Weights of a small transformer language model.
Size: width 320, 10 heads of 32.
Each number is 128 + 24 x the weight over its row's rms, rounded and kept within 0 to 255. Layers, rows and columns count from 0. The size above them is the row's rms in percent of the matrix's.

# layer 3 MLP down (transposed), 1152x320, rms 0.0606, rows 687-703, columns 280-319
size [103 105  97  99 101  97 110 103  97  98 101  95 104  95  89 103 103]
[[140 134 115 137 121 136 147 128 118 120 155 132 119 129 115 127 118 118 155 124 156 149 163 108 110 118 157  89 108 148 133 135 107 141 108  85 105 152 112 108]
 [110 114 150 118 141 143 156 144 134 134  89 157 121 125 143  45 131 116 144 151 112 119 160 118 108 132 136 138 145 130 115 112 148  96  91 115 119 138  95 132]
 [148 150  63 137 120 128 130 140 128 111 115 157 137 131 157 120  79 135  90 157 133 167 136 145  98 142 141 117  94 124 136 153 109 148 177 137 135 151 146 139]
 [146 136 132 115  87 152 127 108 110 112  89 108 164 118 153 112 162 105 163 138 126 122 157  89 146 103 123 141 122 102 132 115 102  96 135 164 141 134 151 103]
 [148 113 117  77 111 159 128 134 179 124 158 131 107 149 104 129  88 123 121 133  99 136  97 110 115 123 165 164 104 145 151 139 141 137  73 117 124 101 138 139]
 [139  96 115 121 160 137  79 119 109 114 108 123 141 128 135 158  91 145  65 139 113 115 121 118 118 139 113 105 120 114 147  92 161 125 146 136 120  94 104 140]
 [161 109 124 116 137 130 123 131 143 119  98 128 137 159 156 110 154 119 100 141 124 132  90 158 178 104 148 148 152 129 114 158 115 144 135 130 124 156 109 142]
 [109 152 112 123 111 159 153 154 102 114 104 122 109  92 125 119 105 103 142 139 105  95 114 153 141 145 128 123 107 134  75 126 157 140 149 106 128 100 115 136]
 [105 150 127 102 143 163 181 142 129 136 113 114 180 149 151 131 144 152 139 166 145 126 140 117  93 124 148 134 149  99 126 108 124 103 148 145  68 137 100 147]
 [127 142 149 144 139 118 118 129 167 161 116 137 107  88 142  97 118 142 129 151 120 102 137 107 154 152 110 134 116 145 118 104 132 135 112 138  67 116 115 148]
 [151 116 139 138 115 148 103 118 164 135 130 115 100 120  96 153 116 159  79 130 111 169 132 110 160 144  97 119 113 163  72 101 131 106 120 136 159 139 143 141]
 [137 142 126 145 121 130 146 117 146 145 141  89  92  93 108 120 120 125 127 141 114 111 137 131 153 134 130 119 108 149 112 117 153 104  93 112 128 106 102 138]
 [145  88 149 191 136 134 132  95 157  91 141  91 115 138 124 150 101 157 175 136 138  76  90  77 154 104 141 169  80 117 170 121 119 136 145 144 136 138 167 107]
 [119 141 146  99 100  76 145 140 141 108 126 144 131 136 125 132 137 146 148 139 157 135 155 157 147 182 145 115 138 111 106 154 134 103 142 127 126 153 134 130]
 [134  96 152 122 100 130 140 102 173  96 114 118 136 108 146 120 116 154 107 135 154 171 145 135 102  93 100 115 128 132 100  95 141 121 122 146 136 134  97 174]
 [122 122 127 121 113 151  95 130 128 143 120 117 148 105 130 116  97 110 128 127 115 128 112 113 114 151 130 160 130 120  77 124 152 190  99 150 159 147 107 115]
 [173 126 108  93 106 122 148 135 141 137 164 112 137 146 115 141 164  89 140  99 129 133 166 139 137 118 153 148 170 123 104 106 121 140 178 117 154 136 148 106]]
# layer 3 MLP up, 1152x320, rms 0.0861, rows 688-703, columns 280-319
size [103  99  96 103  94 108 108  98  97 100  98 102  96  89 102  99]
[[165 168 110 152 150 139 108 110 127 105 140 142 123 109 131 184 123 176 141 146 103 129 116 131 142 131  84  97 128 128 132 141 115  89 182 119 119  97 131  93]
 [ 99 125 188 134  88  72 130 140 118  93 167 115 120 114  70 182 123 103 134 120 153 116 118 133 124 119  89 168 145 123 121 123 124 132 111 116 106 131  70 154]
 [116 137 111 147  74 157 126 142 182 119 140 152 100 105 154 134 103 147 105 118 146 125 151 166 134 120  97 117 153 114  96 122 160 126 135 110 126 143 102 180]
 [105 165 124 180 115 114 149 132 111 125 117 173 145  87 113 107 134  98 165 121 140 171 138 123 128 143  96  95 114 133 140 133 122 155 158 130 123 111 119 137]
 [129 161 127 126 135  97 180 134 125 118 144 127 139 132 147  91 107 117  90 167 174 156 132 128 136 176 143  96 135 155 120 141 158 116 126 114 132 135 147 138]
 [133 137 120 109 109 129  97  94 140 125 199 148  89  73 135 161 113 130 126 128 114 151 133 124 154 138 101 130 140 144  94 127 122 138 133 124 124 135 143 128]
 [152 111 141 144 140 104 112 167 104 153 137 153 111 151 136 146 141 131 115  85 129 114 102  92 137  69 136 124 153 106 148 124 130 179 142 161 116 156 122 107]
 [145 139 114  70  72 150 134 129 137 106 175 138 119 116  95 151 119 133 144 129 131 122 154 144 129 133  69 154 149 167 140 106 174 157 169 130 148 119 127 116]
 [168 130 122 142 140 111 134 117 103 140 115 104 116 150 132 142 154 130 143 141 129 132 130 173 111 167 142  93 146 144 125 186 120 115 107 152 130 107 138 134]
 [ 98 169 103 163 139 111 148 130  89 143 133 149 110 136 101 102 118 140 186 107 115 115 119 141 138 129 161 113 140 125 151 156 125 103 118 157 146 125 102  85]
 [144 121 168 142 129 113 117 138 132 144 145 122 121 112 110 125 144 134 130  71 120 144 119 109  86 135 161 124  99 121  97 151 102 169  94  99 108 150 117  88]
 [136 147 160 153 101 151 126 138 109 120 141 129 119 133 111 121 188 111 130 116 120 143 122 105 111 117  99 114 107 117  81 133  69 134 142 161 140 140 123 160]
 [103 106 134 150 128 159 101  89 149 150 155 130 130 105 150 145  76 107  94 115 109 154 102  91 151 107 128 134 128 161 126  78 131 122 133 102 132 138 116 134]
 [114 111 105 127 117 126 150 176 106 132 116 124 129 126 130 124 136 134 116 105 127 105 132 126 126 163 140 150  95 105 106 120 144 156 133  72  83 147 135  99]
 [130 150 110 126 110 118 153 138 185 127 139 153 119 135 173 165 141 147 126 124 161 123 163 169 108  76 141 108 171 155 173 129 150 100 137 109 114 108 120 135]
 [ 96 110 118 117 137 141 114 147 141 129  96 125 117 113 103 122 143 146 121 154 102 160 147 134 156 142 121 152 106 115 140 139 119 102 114 108 110 105 109 127]]